python train.py --n_head=4 --head_dim=64 --vocab_size=512 --norm_eps=1e-05 --rope_base=10000.0 --qk_norm=false --parallel_block=false --seq_len=512
Each number is 500 + 25 x the weight over its row's rms, rounded and kept within 0 to 999. Layers, rows and columns count from 0. Numbers have three digits each. The size before them is the row's rms in percent of the matrix's.

# q: layer 9 attention query, 256x256, rms 0.0354, rows 0-63, columns 64-127
# k: layer 9 attention key, 256x256, rms 0.0353, rows 0-63, columns 64-127
# v: layer 9 attention value, 256x256, rms 0.0352, rows 0-35, columns 64-127
# o: layer 9 attention output (transposed), 256x256, rms 0.0437, rows 0-35, columns 64-127
q0 056:530471509503494474532461519507514490454511530473509520512468506528488496487492508506536533496461514526445484475528529502484539470521492564481523521526539502512513516496519498523537524457492498
k0 058:492521508498511519462513496512510517528489461476517498511491515502526530506509511522506521512524499518508515493476469495482487498499547448561509512457468537500469524529525523511499503511520478
q1 063:504530509486475478509473465535471538504536476502505489505533477504503512484493498534480476501477468522518485493458489528539510523493453534515509525504484523512473493501495480541502490530489550
k1 055:516522491504490501492544495489452462507477522525507500476530523494524508478496461517478465540481513482470499478494475510496480519492554511477528468451472489494471531486459537463492503533454478
q2 053:457482515523525502471484510477518490517496514536503525521455509490513504511493518484506503512514475533457483515473507506504487499509471475490557527506494454503517519502507481524542503457510508
k2 054:501508456487473479466470488531516521540493466525498492524534504517474501482525529539480476513504473440502510503508517462486516509531490527534434479511518491491514490485518522470554500480480505
q3 059:501462474516492507452499539534505507509451491535507459493489478495514489476475468470491527499505506509535492484501493459468495508524465540502528489509513469508559484511477507475500457533459537
k3 056:495505473481505496488543486508501482521525493493492557510498467481562505527507515514475480526487524525505485521528522485477485506475542487518491484525516493485475528501437524489494463480520493
q4 055:516496508511508501511472500543500521488533483474508510465513500495524486489538490474478464484497486475495501489525504534524544543502498543502470528496515575479462430500497484512471509531509528
k4 058:502535475521523484478481505476455515486458502512481502512518522530502471538489474485515516519468533500509525476497513529565545520490505513467479498504523477464508515513493482514529484495511538
q5 054:473531495507513512465504489473545523543502487477527484523461512517486497461511524527474508501478484506518494473496490474460460489478494493538516500490507535515476516505551511506498490534502483
k5 055:481480502483486479489520516481461513493520507513513524460499500542534517520499494517495488529473501483467498493516484486550474496489472491490472463488559493513515490514442503465552491503512507
q6 063:482505538503494522464475498564540505516483505505505454463507555494496525462498501525440484464520477495507539451507483553535531518487523505504506471479515497478490496487510481484530501540504545
k6 057:531527502471467450491471495456464502540518469499534535498546516487474488538479487454529494503521531492493532524459512502463527489487523494482505535512510568442497539510492512489485505508500513
q7 062:492439516463502561535514493478532523534507523511510466517488536488455466464484525460535539498530491491490469509495476517513468505507485493498462512499518461518474453515472485460517513514441498
k7 058:492521505493512484512492475516439484509517449523468541481535539504517482509533497482533466505508490538549489514531501478523530500516518545476471503471518513497518464483497501546526494472526472
q8 051:492494497478500483508497500519492462506480470533487521507533475438469488491511512495450496466480476471500468506454505497520506474487494500490563474495475494486465517504547489527494490484483500
k8 058:504491468504524570526507503474530490547466547444509455526475524501493519487498492490506476506510485520476500527523527490513499498534483508501511469530486500538488498475482484475488510499525465
q9 062:445461505529499500550500569537486497480497502549499466503555469496493492539500480519501518506511528501538511525500530511489492499512497530522526471488522490502474469464486533503486478504535511
k9 061:465524502486465484482507511526488472516515485506487508457520500470488493511535482495489475499510511493466540445496495491486525535500526485480480514542507534492520504492515453486493524514464490
q10 061:492533520526482454485498499520491512482493492487479511457501463452488484530534509540491451479500497506493534435473532500464508528519529525491529502521488512517465455482494474565508538544528509
k10 066:450507488527499479497457497496498509495489486524508485514508476490457513515499507490528527518460504445541493490514487471579539515507453488514516539492554513470500512504491471504503489507484495
q11 057:551507530440474559471487497523492523512470461498498464491504519476498494470501551552497468494525475521488523487523463521530521486476548535506503512531475520495471473511448493474544488519518529
k11 057:481467495483535481492503477515482537520542491513487475484528535513541493511519492501527503545543506490485490528517491489529497528543476491493525512465556509531535494500525532535466499484532484
q12 065:519527547512517522516509524485494462485465529481497493536510527499482485450510535505519532512489490479479467485505480487479479513483478487492513518485490513527497501498485517501467477518431467
k12 066:497495471456509560454524499463471516526534468473490564493534501481507516468474473508478483473532473512504505490527493498460517480526491528492481521502503467507477524522516455519502518528473499
q13 059:510479460500534501492500515491462479484475481476468525512503502524527510488477506476462482470494490511504492497523504491526485488528487497579501508508501491466511527511497488519478521492524521
k13 063:497539529517518490501516480490524500524523547496498501470436446455464495458519470517461525471488489502448488462465534483473503526510476503510479491521501513526483486464497526479521503497491479
q14 061:500503515507507472541521482500500525533469514480519489515517503529492498500476479491512474516501548486514524524505499496507485519483506478487525506489523533507548513490500477486518523456558545
k14 060:506505528487484473550504498481445498483527475531495521514483515428546486457523502457506519544495508518507483513471459510513539478481516524489491482471438468497556497485503521542459549552475483
q15 068:452502489497482566446526494442538510486499527441511523485495496504473492445491491478501501468478499502494504474548438526516453502507514514514511509531525531510480525525506553470502496498441505
k15 065:516495512510504499518502501500465486492544521517462509496513511531496556521462498503515494471562515501502463506511519478475516527490505457478453535502501481503519497552529436495495521500478496
q16 073:504543530475541526469497504487521537505528537471476527527469520511513514485520473461526528499537524508475485457481526475504479484505495467477538470530481543484479506561504507500526534515451505
k16 069:525500455472504505485472511520499485496507547483463477551503520497496492471478474516492478495465502528535482506558520469529498533495537528504484535497524487512495542500508484502473487477564540
q17 072:468475485535490518508500522515511480507520479487502539506499518517531488492508520540497471551514501502490535520491547474484530497495450469499502495473457471513500461472507447502526490503455459
k17 063:527495532530480531522476509494507509507523487507504449470521455464461514498510539550484502472527511527483519506528498520532476518502525511497487473503539506478480489481477470473506503475489489
q18 080:513484512476487531491523529473485532535482545454497499519458526535494500491471474483519492505490507499514483503450527435494488501472482493492499502506448509540534502521465472471542519510492489
k18 067:509485469516507455510516481518512462465486500514474486526492498480544523500468522500519509474537546483527504498513485504468487483524514496507511508470504473467505501513550504518487543465472533
q19 068:486506487555483529471513495503516481499538519501494522496523470470495491449484506488561512528491534490511533488539474482469477513465500478477535517472500492515500497468512516476531510509463471
k19 069:501507496500517523504523500504520540492480505469505484501527485505485531477424476498459483484517488457499507483479541525493515560517484490490495509483492486530438485507495462508502511531454467
q20 074:548531519536497548471534497488534488514533513491467498569496510510494550459490518487478539518518507476515509517458490486472509480469503486511508476517495497490493473511504501563527518554463487
k20 070:499501490465491532468520476544504525522460472488509531500481458494514510496481505489508474471514530531504539462550465502480476498486476509525481533448484454479449493476533490504476555472476472
q21 070:473449519520506469500479506453495471481524498483509531518493489538474523484528459489523509512454540490523500495492516500480497499509508488512525531506504527505537560468487466508512521499484501
k21 066:510504507491496531459487511523514506528505500521483472500490477525502523484485481511499500461535446512486518477447505521479493465481488486501486491468480483486481472490526523528499511535514476
q22 070:501506508461527531498489485480496484512481488512501501508482504485525511569507544512486487487532479488510529515496474484501498511510557527522473513448526474458514507517514551462488501441511519
k22 082:473498505506483514490511522562519547497503525491511496542516498504493480491485465490527527485517512488504494520488494506485469498471530475494493501531475530501522551533496489495507523542486504
q23 084:535523502520551524461513500460505525516511550490501518534490502518499537495517474503499506543498506509518452505474489489530445481442516502539491478516487515515468519550500542514488510471463498
k23 071:486526505483485504503479491496506506500470475530515525546503488516498501506474516465525527493498516516517524522535480534492503484470533523461500525501518470456485473519498493481499528399452524
q24 084:497477496511517538542504506460485504515533537505535456512493487509476515556507514485522525516482457530539483508505509484468445536501480494468492463546533511494518509485534532501489483493510501
k24 076:523513523514503524495515475487507501505530536520494514445484531514533503500508498498481511448517461486516493498538461447463557473512496508469501455441480499520538499470545483517484525510495486
q25 072:514523524514549472519469499512526520522504548481509497525536436528507566487554448524467514522507493516533486455483517491538466539493507490552503494568461501473493543558489522472516501475487496
k25 079:515458506514488520495493474523488516473493531478524516516508537525521474518518486505510470487495505486508503524512453488473516481501506511482529538550495507495519506510490503507522453534506552
q26 089:507516489458515533497486458502524492487504528532533517530487527517492538483459478437487440491473497470491479487465489460503457480459510520494497496523474490496456540516541503484497519472454496
k26 088:478519492477485496485489549481548474510508472489456512501522523514474510508504503492510520498500544530474481491495487521513488520456556441523526518519494506503487461502522479495501527497469532
q27 081:521519488515514562485572486532496517469506493518517528495534507524495458500498468488563525496482497510485469487529528478481467469520502530496517466519497546509516499499530548493539468484505486
k27 079:533494470500482514516469490477468523473525525472536506497528486524495500509476544488501537515467496499533503472521512525502489494476496545505519499526517475519491525511471507507460541490451492
q28 082:496447554467521536497469488515541512534426545520492492548478528517500521504505494509477498544558511489490497488522499475487493486486494527526492512513480502473503532519516492536498512475500478
k28 086:505479447505454459510494502518488528481481510488538467491517521511528537461486475545464510519536503492516520536528530452503518484478466503473442517482491528535475508447497472502523484508484532
q29 088:536515516468501509525463505504507496472497486511484511525461489482480502477498509464547459463529498474486472531480519489544475481448539456473497507488522483500469497532501479508505492548498476
k29 084:505499523480505487435480479543484446469461516537536486529495532443470472500511521494485508538515523489477480472532518507536535463519480480549513522461469535493516500494506507520450472503524507
q30 095:497445501535515490502538525521472489473498485528505498496524504537514462514512496518558536490501545512515492511529522533509518510568487487507524508481517530489517542518469460491488483514536488
k30 086:514580528468474482467457518472503458520510489506505496467474462453469512514518558501487532504483488553516505490518522490512503471482447529517488485452485521516457510462532505504491505494526497
q31 085:525466509564486492536498490496505493474468538500510485498512488532520488511547492519504492523473459542502537495514509538448546497524469496498530488485485472519546524452529482489508472544540471
k31 081:497515539501521492465520524510467478532516507551509503519505512548513482526501497496512548482464494495457509467481512495501520441519461487501524496497501506490527498503502506516485498510523497
q32 099:524492521490500475441482500495512491487511486474545451459583492491455518476491542527519492514445495479454503489491515499452464529469475533579469519550501534529520521474461474473543465483487452
k32 107:459452461476503498500500503500501433462456504468484516483495533507510480505469517518485484473466509487512509524471504517473537491488477513484537514528477492513464517533507482502502513499484478
q33 096:538499484511480474535491448467495547497466487541477502505537488434490507519569496512526560502501519517488507497528461484530507520532542501540495503474491492460499521479471489488490523507477512
k33 101:529482528515522466467466477508499505479502491471504516495518503504478483506481537510516487524466510510496504496487534521488510535469560499505473502528502514484509541502460570483501490491505465
q34 113:495514481568538527474512487549514512468528535536513519484551484515526465485505530508476453477466429507512486512478499530472505469420473494475445505501492477521530475476483556524549496494501494
k34 121:520536526500526530499478511461510457489475518467501530493516426481461467535506536494511525515473510519526481439488519486509527479487479508524530503513497490484480529515479499457464466497494536
q35 106:467501500483506463518495514467491509518535505503474456527508541486518506522485514513458518559508517508458526514513489494493491522545493507508504505514475486502504485492476485505473489493513543
k35 115:516521521507546559452506531483537472557510537478469526528515486489496480500490505504499542501516493479472479506462505509499495458500475499547498492520502507520505510529493483482523475492488480
q36 135:534494517468489495499520489527523507448530536517547493540513503507467515544527508510510522505483420451492553476487493523438551518502475478525524493546481504533461483518550461513540488477560465
k36 133:495525521494484491537481532520504514518544503544502465511473488477488505506510504503489486542513460515540527534512513480475535557448499503522496500505532511520503466475538483488563486516536483
q37 135:503447460516546491492523493479519501494492509520498513542487504474503511492517502483541505486530540522434523529525514495507480443472473492460494490525499524502505516516467510526473558483480486
k37 139:518466481479530491502497499516486520429499502502508501521480492447487502531484516474516534480510518475456513522466497491488480477532471487501545511507518471494470495522506463554546510463512485
q38 139:506495458541464543498520513504566507531530515502467538510500552497512519476503500496502513470476504489498472494511452497499461490497554532495457494499509509461506507486464499522510542492502476
k38 144:500477464534496506516557476487502509493499536485488530509518530495543495526538514497518504484521478473509505517552461515485468522495509511552489508503512506511509556498498484505492477503516458
q39 143:477513541504453494412478529493498523486494487511473487492520480512462519537492497517501500514474501558442504525512497508490474477500478501508480528452486496497473513503508532499519528515479510
k39 137:518505477481432498460520501495527520520520517539440532491507508509518519503522509515499527556478506462504465481502507495514528486548482531490477476488472510534479512536491527500467518523487508
q40 146:463506485512500529489510463473523470469501479544491468518486514487496486504521518467519485488521498515475507462487466487500558527507513509482510505513514502508505503489509511502475441497521493
k40 149:448503534491469498474484490505498491511478466493488474557477498481476495490460511447479519464523522517515475480511487477490543488535500478493510478503496533503497448503525487530476438486481532
q41 148:495490491483477505528483510489471529484531528560542524504497500515528521447505522505494471487485531491508530530552466538442527515464468523514481503491524475464497497501540491467487549480495505
k41 145:517469477518486483505530495483524479517538492524507494520493512515525491478521500482528500523459486526459523541496466537475519504480475546447510528471547523496537494518529459457518518492499486
q42 153:489504515466463468519541482530485503491504503517508496525534499569515467512519508509464577506531467474500543475549498496491504507493477482455461464483529522481536440517511473491445443489476459
k42 150:496522484462504496506514483507497515495472508524493521513465547540479485517550488492504493507482476458485501490553511503476497507525517532500514536499495544489506478494503496469437541519477483
q43 147:507499469505508546500464503511541518507549493430520482501498525528504515504475495518469507508513521458484503494491489507490532533507520473486522539542494502434532507478487504495555473529542478
k43 160:471502499507510471496497505478495519521541489453512502530531523564526500506473520507465493455503496443504462565564486487490524517490454484529551561512462496464521519517501518503507480499518505
q44 161:491489471567495473449481553469489530504474532498494489521528479511488472511489477499485533473517465520496545515505529495487478509434488535524514523487452526482512505515513485499534481494480499
k44 150:507496458542487471494487544513440545476454550479480498502511488487495504511506489490473512484469487525481521543545501514458478510494456482526511503471446480483504551501497530483542493530480523
q45 155:533513457511513507483515496512521489470456511489505532520515506472491475486452521480504458462478511477479519487512509464506520482519512480471479521504479469555519500537479537470495512500560502
k45 152:548483480547524483519511511503485518496478500472458469530522485521479500504465531499486486464523500549509529500520478479496513491482530484466510480509524465522532511493496504481497517498555443
q46 156:494513537515484534510513478502514498529557537501530501495496494482468510518507485510491472577493552474464502520499484518531494521514449519526537522551502489457505493524534505525489482495520489
k46 149:531491503466530492525509481519516441519507511498533506511517471527490492503461532509478567555499521556476511452542484495508452546468428486492525508528469492505486511507517554514501465532515498
q47 151:508487505467472506429501493523503506481471517484548522518489502510486492507441505521503530493513512464471463531501521475520510500557509484466485494462508459437460505481503530490528503503496503
k47 151:541493519509490509459484533504482487502476535481507504492484537495496470518516489561503513566504508456467479515496476519538550459478534518456469497506517493536493511495509497507529538531510494
q48 146:507490498498522501506557488514550494482485502479507502515552510474501523458500482509510512493506453500516549486535502521469500542484504533495530514469497495525526509481485522508514511534559532
k48 146:517519467507498500435537525540488474527513493468496481518514512457457537482470476503531510472505482492524523475479521542514474479519504484504535515504474494503510537471494519490514529524527496
q49 158:518473525504508539515538458496474491500434515483501474497520519460505525483487528520484564462495490458493517465510496474487507522494542486481508474517506478495491502559481483478500493526479549
k49 163:473500470521467531494523491470493505489452473475477485513524482466540496480541511511475517439490477479510496501528490514488516519500551487457529536501517487519482522525512492485509522533484534
q50 153:504492477521488531503532485477534534542450495544511492556488446495529538464527484508543488498469524479532517504472469508478501496484513494486480474484515485534516525505474567534495513530501511
k50 158:490508483463505552541526499522528528536504484472495489565489460484487463473532487565523519477536527488528500516499491523473500501511455469514473490486509515512476516475456489532488489537503540
q51 162:544528492475489492505445504517536486505508506503479513492447531496494551492478475477525478486497482478534507525471543517479479482517541474489495440456504558486493522482518474479453491507500526
k51 157:521505533488540523483517516484512493494482501495472539490484509471515505501498486519551467491512494465524471487529521499469518473487522495472497497492498523487520535511528514521501497501509508
q52 153:503514542517480486520464534519483516509482543516508477518475509488558475493494505502483519520476495507513528470482487465514526486524484520552523486442500490447481468523547477469488503492492549
k52 153:464525528491480495459492498537487509520502498498500520498483492491521500527492513493484515529469516491498489470502497508504488484552529533486518518477484499449472516516499492516502496527507530
q53 156:489503499520489502524492550504502505445492511458498475526545524515517489535489506500467501498548481549529489530528499511475503473482539512503459515460497472521500468474481514476516461495511522
k53 159:486511535524486530475487505491524476457516505469503471548536533510516504510538526485506501525465472519548539511540542526482461474500527542528467492485517519480521470509499507524469537488502491
q54 162:476535550521483475519516458533512505495493493465492486546510515497533449507509498495506502536517510498501517482473478495467462488507485521492521469478511463566515484506443479453493522509505480
k54 156:512512484526480479468511490514494476504484487474514465483470517501468472497506438462483530525495511490477494503470450495445483518480503537466460469459512487477490496511490489504510475487519500
q55 156:489516511517498526522505501470541484510540494506473525545503500490464490480505522478503518529499492545554510509518517463481525548464501467471507519513489519485475473492519498491472480517477516
k55 154:483549489533513512518488570484508533503498503478509472550492513483493501505479491503489516488491498529476522519477467460490530479527513506483520484527527519482524490498475518446516505524506525
q56 165:493526486481511475533502514499492523522489488533498448493504531496481475500479421482498496531533472485541493489431483494516506559536558478488501512530474497501456504517499497487481514487517517
k56 155:468514517478502525500523510491513505490504508538521505472500502514475492507469480495503522522514501511514508443522477486472508547524526437488502515548503485477512488475529507486474494459519481
q57 163:485458511520517513530540475516507487498459492566533528473505452471528505509503498479474530487495468490442540513507530473524534490517493486482539530484507499543515459506497475493529463533480496
k57 158:497506494518492471522514514487485521478530497490522524525510461482530521531489535483485506558495513526483542510495568517481511478525500543485529526519490512509496439519458455459547528524470499
q58 169:509495494512488512504472519472472548530500486487532532528465494524513482475518519505498523528451464545583503480467484495518494489562523480486512457531545454535487487476498491483529510495477496
k58 164:488530511491484519524501519498490543543486475510535566536446566516484487527512506468488513452480483523540523491507524495498520483488503489522506493523466485503499479493503466498481545524478506
q59 156:498482521522520505510468479551530558465494484468535488486523479521476478518456472485498495518456501486504505465544488499501464453535500453485474489522509511515538482546538535500443524535468549
k59 159:542468513466549488501476503483496526493521477469466500494516458527470422494486476460470496491479494481502485494515508525503489477476495448475459484533527463513525480549490500463462544491452518
q60 162:519534520513508528497432530466530482518505509462507499522476514432531464483551481563496507471468503466511476503481470511487534505494472475472511539485501496525466455513533534484497466462477522
k60 156:538523515527465504498479508495493462492483537491469522501481512501477502514535496519486478509453524482495504492550487520514507526507497489487480547508497508498487470509517488467555484520481458
q61 149:514514487504513497491490491455503483486512439508482492495539517513525533440503476492484505468450553522480479496505497488505520495500480503516487481525453460525497484535570499529487514496520526
k61 155:504494460507546524486506467527484534473521489503481491500498488536559463453531485472484454509438480506479488450505444539515530469496455473540515485494533437506451499515510513495464525475472500
q62 151:472492508515526458442515445521474552531512495533501486499538492514481483489514507526452501514471501540523466507529534496491478511512499460449492543473502437491520518483531477527547545476507513
k62 149:492518533506504521470504485498482518525470525493565458451464482515507480492530489514507478484480491473462458493531474471478497494492504499496504518465512451485526526512517477489517520488508503
q63 164:525468513532493495495520483542483490478499536519464498486467513489475500493482532492483456517519530484513463529525519509543481528527513492539499485501483529481473500546503486508514497492472545
k63 159:492497470479475510491520487538449515463456489531483489498443519469480544456501524480506478538517502468542449556487509485484505483499529484478476507509470511477479488536505520515540496483485497
v0 113:520458464489504488517513497462495560494503511546520497499507473511483455539482514496554527484519499463521528478491490472508509496525461501483476533485500482461472500511527516502464482519467483
o0 100:474552503473549531521537504550479487506512473493542520508509493468482525492508493514523539516509483478515481537492525504491497493534487538493528463472500527486486493504484506498482517491503496
v1 115:538513472565491506526456491510511479491477553528487519505487521512504522479467481512541538452492493483476480545492523511491461474490471476455522470485500491506488480511516519512490445495509522
o1 107:524508497489497495518527513448515537493485501517460471524500486530523493469540498514454487506544477453492507540512487492523496486531516496536529451521481470492535508431493516462488537546483489
v2 121:518489470451476502480492462463510474504428494491482483496537506505503517496517489509493499476516474538499535496526495480516509447494508507500509480484502480525507518509496465442475452529520497
o2 112:499531475482522470488512547505528511560524517524517494478483519490506524535520513461465535513493520445509525504483510441490492527502500510536486480505482489476504474526491554478584545496498511
v3 115:479558492494527537490479505484462501500465504486500546497538489496544476509475511533488500499516464481454512520495445469500495506454514517502485516520516475447495499491481494501508485507528490
o3 103:496495476496519437516528489506529480496512521501506527496479491499468519476520506471462505517519512486480499456478482500515536530502530498523504463500433531520478450532533493551499444497485513
v4 119:474500479530483419492508523555535527500466494508518509493518481543470530504544548504466500517516482448531472531456483471486478483513494540518468491483479543524475533511528479507528521516525533
o4 103:511505525509489533490511483484498471509499515514472489523491557513519497480478480459494475542478505521442515487506503508433504501531497478488493505512470503479521495469479467516537489528503458
v5 118:519509511492478473497512491501540476482500463514512495504517535517480507462486496466506506475491496543522522490450541503443502535523522528478540490487457487462474504496481512533500509506507550
o5 109:544467483516561512510482473501491502494457545464502482471496493498467500498525544516484516500504502531499479513540483498528491456523525509531541505534498478522504478507468536497517548485484520
v6 109:494525443502485486468481524512518468508547512507525466489498491459490543523507469468505504489505547537482510516468499510514483546453527471555450496515499479500496524527484519488534494495527504
o6 097:479547496483498525573501473468497589498482514489489499477488516488495549467458512510482563472456525452521521492466515498521506465504476512530519503485494548512488485516522478490470525491495530
v7 108:522477486452464475499468460459499488524519490496492480537493499485511476455462478478499499517490527466477561465465525468455457499516507479538514460516500490502455495496543495531491513519522520
o7 104:544515507467460510469485495487458530450527490493495520501541544511508496493506515483514472490459503490531524519502461500541485528463532508503518491489497513502520452506554516506481511455475531
v8 115:480472498526498461495535487454436523465512528481527493537521490466471498489532484529482479490529498483440501524475405505517497478462547465509499473513491526462510474526505501519487495532485549
o8 101:526538488486485520506496468510523487487490493485478537481467459528492479515462538468527494515496480445498506445509505500504490506504486477529476499470501477507555521468481560513490503477526458
v9 112:487454526503494486480489493535435476500464502485470481466545544525445484455461507504484516492468510519487452472535492490523556498502530486517484511492512478487487537545519493502503496452547523
o9 108:465522509473527521500514509518541478496497537482536520499501472477547505539558524489485467484495517521500550484513490510490488494495442531520498500514462526523509496494513486523504507525488478
v10 117:532510467523479504492499519506469476514506501509521511496512534493543531476471459498546501500487473467467492447510487531508516524508468512485493470485512490517470492489492501515521475497480499
o10 103:508538549485510491502481463524492511472510496479494504454478489496483504553488499497480522517529541493482585502512516497500505491538500539487485503483481493482520483492493531466517524465490491
v11 118:540510495530528479512512489521562501491514429498468479483481509482528512520538536465500482528464504552488515498484467519534532505504505482491547512488452488501504471506479555514535497537517470
o11 107:507506501478505537485517529500501499496527552513491499464519568510481521486508509501481512498547463518492468510487543503475501467531506494478500518491547484502555527499516507506468456475523480
v12 115:488488511514493488467491554499491524466503518514501486503502476539504501468470502479525478476515519487470533497503455500512500488471578534482475478501508503546500509500503532516483533512517524
o12 109:502522504525490482491473528507510499524518550468466502463496496530512495525482461517481469524480495507478484505533501523478527581520449479485523497475490483468465487506486487515485500517485485
v13 122:509504554522507489499450501533496471504507472482464493507515489493531466489539551475452465497529484466524472525476535499502512531504527458510515472473544505553498502488516492474509482534485476
o13 104:504510533480476476469553494462519529485485530516494530488523520556526496496509532511577458476509494500505483474511531464502485482498475486506514473506491512459505483476508493486509457471502550
v14 123:505548438483471509490463518523501534563504504486551463537483501577517473468509487505468502530507508502542490497504463507453496507531557559557477473498519505518472531496518505520499452521486516
o14 115:484506499508526507493486474497496477487530517496473502511488494473474515531524490492530515487499496507500465481475522528479509513469454448454464523495486509474511483451454464490484463527495470
v15 114:515493492485506527479519471500490522553514508466535499506500478481494460397519509521539485524510510477503522461508472490514512497471497515552534501519483548495461492551482454483464479476472477
o15 107:489513513512514515500483487494537540433488526504487519480519507480491513509492523479469503481486514486517480505489492516503507494490500494503482520473543448469476464481503495499487501494525525
v16 120:549491555560519481496495515486524477486513468483501524503497493484480455495496489526510500496531543530513503513518506509507506539523527493495522457522517419463501477474499542479516496521465507
o16 113:505500476476469474495506526518530480479471486469493515507492510509539490476525478494486454537504501509456475525499493510484460434501499479549488564483499561490494467511541466507480505508523523
v17 116:466503487460490483492531513522496483471479462484454503509474541530526496519487502451518514445487536508498503452496480476487486477483507492506501504489539490513505470550464503519459493492492521
o17 105:515521522481512497522432492494469514537528536530508518505495515505500528520532458500499505497485493518519510510462518533501511520464522492438541472461483518488511517556482504483494516546527487
v18 115:540514462458495527531474513513496497448477494550497531506524488495535528455476505542518543502475498525496458506505473450548464516480506520516505508491492499510508472452518523526522503510492495
o18 100:466486514498525484476498489474511512496506446468491474530474473480521456528458514520521543528509541503467501455519532517483484489512522491464527478492519493496477506506494523516507536500527485
v19 113:539521480451480503496495497489497492503499500517529522486501477468544507489487493470489438536478512478481523502499512489491464531539489501535541484511495506446511507534531493495517516524459463
o19 106:523512512512463502536511476493529501473488508470487493489493524481476510498521474510478513470515455475466457476552495563536504515498466510475508497529532500498521514518517526506485519531569526
v20 118:505477489482449506519479483492523508492478522499508475502530495528531464469555460525492489510559531501524501465518487523474500530497530486540521486500514452515495530501518462455548444557512484
o20 106:465540505504514517465495526511493511501518439474455510535474540464494517515494496484511478523494525480475551484476494470560494493480544507500511529546504533471483505486504483533451491466466488
v21 119:472474482525505502501487476464534523481490548485567547490505471471517522463513520495514487514481488493477492509500508460472462509556467496518527530499519492515506466524519507483458513530496495
o21 107:482538510449495509480504508521490466491473462503467513531512496489445507552488517516476498480480462528483584506524459508511508498492523525532513540508512510500533523476451498546495503493519537
v22 114:486530479494501437485472451476512520530481483545489500457507512507524480520499493532481472527499503475508518501462498485474466451477469516499506516512483491514463531516520501499534462507489506
o22 104:515510499482495521501468554480468477465514511492488471483570504498472472448549487490480522518573517466502541540491470483504549507486480502514476499508522517484505489498472520480472517570504501
v23 117:453486472477467475483535495496535461521497523507509520544440462538488533548489505524444484496518519505497505494489516499504481493503511492528535489484554481506500535477499486494492501459484437
o23 109:526539491503556489500496493519499493485521481482482466536508542488483527499523466497550482513504486476529478529508502514485492513488511508448484485504525523493506472505488468506520528497514505
v24 118:511540486505536542501450492516456515462531482503495474472517501494503520506469453516464526490502528481505501478491498514472491437511534529515512550529556552490533521463524477502484489524509477
o24 105:487486488492496469530506547479492442510505499508513506491540465476493494529532512520499517500519475503464490506498534441536510519497505493499483518514487465528487502516493488518497516470503514
v25 118:476471516527520464482513503506501507480526465510465499489504531468472478533525457514492504505478472475511528439451511467472493484453507485504475505491509515481536501451492501569513513503499503
o25 103:512503512496503499509534447543499499463497473445532476513467519539476479584461475476522522512492521462495484513543494517467478497505483517463472540491487501528492515483522541453493442501482527
v26 119:478498485540479498495488457473491433516527455512544433559512469559516494505474483479487471529482470508531490520495520535513483466521522511485500451463518512524514523514524529486463484475505504
o26 107:500533500506510472513473544539502532479503479524492504485505491506501488493563493495529527512445539513491491482488488505495471554545509494501508555558517516512483514522503474497514481505506501
v27 115:493517480512520518542512509502476519490509443523500468498464485503501492503517518550469484476536515495515502513495480529469555536470454525516506520514534462496522475460519501503470517521480513
o27 103:491490529485513504479523524448482539494502520529522537532512496494497515514492459515573494519497511506504473457456489447497499484487483484550484513498473519505519464475479538507486520546491540
v28 113:509458542499509522492478525505429489492471552447519495473526503474464574514502483481506510507495496539503502548460471525466509505524476503502492504499504521535506514492519499547492473502492531
o28 104:452498499496537512520507479477538461462511498540506515529487528537527460459460481501429495489555513480480493493511547454570497496540461514494485501465497443463484526518515519487557472522459482
v29 122:544491529489515483500528496462464499510500449532482475480490501489488483519518504539483494498506492486528496502488495529533515500555496530549529475499471552500549484492515522523533481469474475
o29 109:468491516524461489499460493477497474523475541514490497531479497478501507529474493471506495517472524522468569524522515453539513528515503470449502517489538505481442513499509515482467535491493491
v30 119:520513489478507482460460516485499533448472524497504487532523460519494510498578507480475515531483467502551480461492524495464484490503466501477502467521523497485487507518465505508500501464520449
o30 104:487510535514511495519512473562496472524535466467472539496509496537481475485489484498562499491512502486475484486503491481457512478478489508548530500488488522523556503505527527533499491527507496
v31 117:537514497509546478506470511545475455534507448510491464512494536504507496480517545512475485520500489540499505500500476510495503495505465523507508476458447556515498482444523519532499519483440509
o31 110:519513514533421505499529469487555551469509564517501561498497431501489493515460462522544528455495506495524536478528512502492486457535544505469500555476497516491470457524489508463507497502493497
v32 122:540507518470526496500501522506469505518434513511462471510495536506478480492475469500459514547514512485494507475448521541527480506490573523484540530490526504508484481530505490539472509509499480
o32 108:526527497510489495490516507500487560503541446518497463503503517477505462492525547476506459525517470520485492533486486482487505493537487541513524502507444486462505509526460494474485514515496476
v33 113:508541454478467465465480534505495486536529452491544498490499460528523505526507519445503528521494492508481505522536491497529499498472513461504501482512501517493519507480470530525503513551481482
o33 099:505497518552501515509528503506485487466512516493481490504504528461487490465512532479522500468449527491505530507480522469520487508502462532475475549483507502527511495486498515502475508466530450
v34 118:547507464527495489555508533545459521507478509476555530472519542504478502472534480498496476509580472532445511524490543536484476497460493462439514476482508505486533468495517477517484499504551489
o34 105:471520539508533492447556486518493491470498502518477531476519467497524464533509515497541516505479484523513504492487494531485500485520507535496444489481454500495487502544467572471483445528472462
v35 122:490558493506527526533497525510532534435492498517484525526518530496501452487450474459535499503537512521488520516528504488501532493516473499517508521472497492507469521500514531500486512491541506
o35 110:529507480502496502489510447502485485534512508502510503459505519499477492540490522514512491527497475489513481491529492483553507515450482512499486474509486549474549497539535520492506505502464521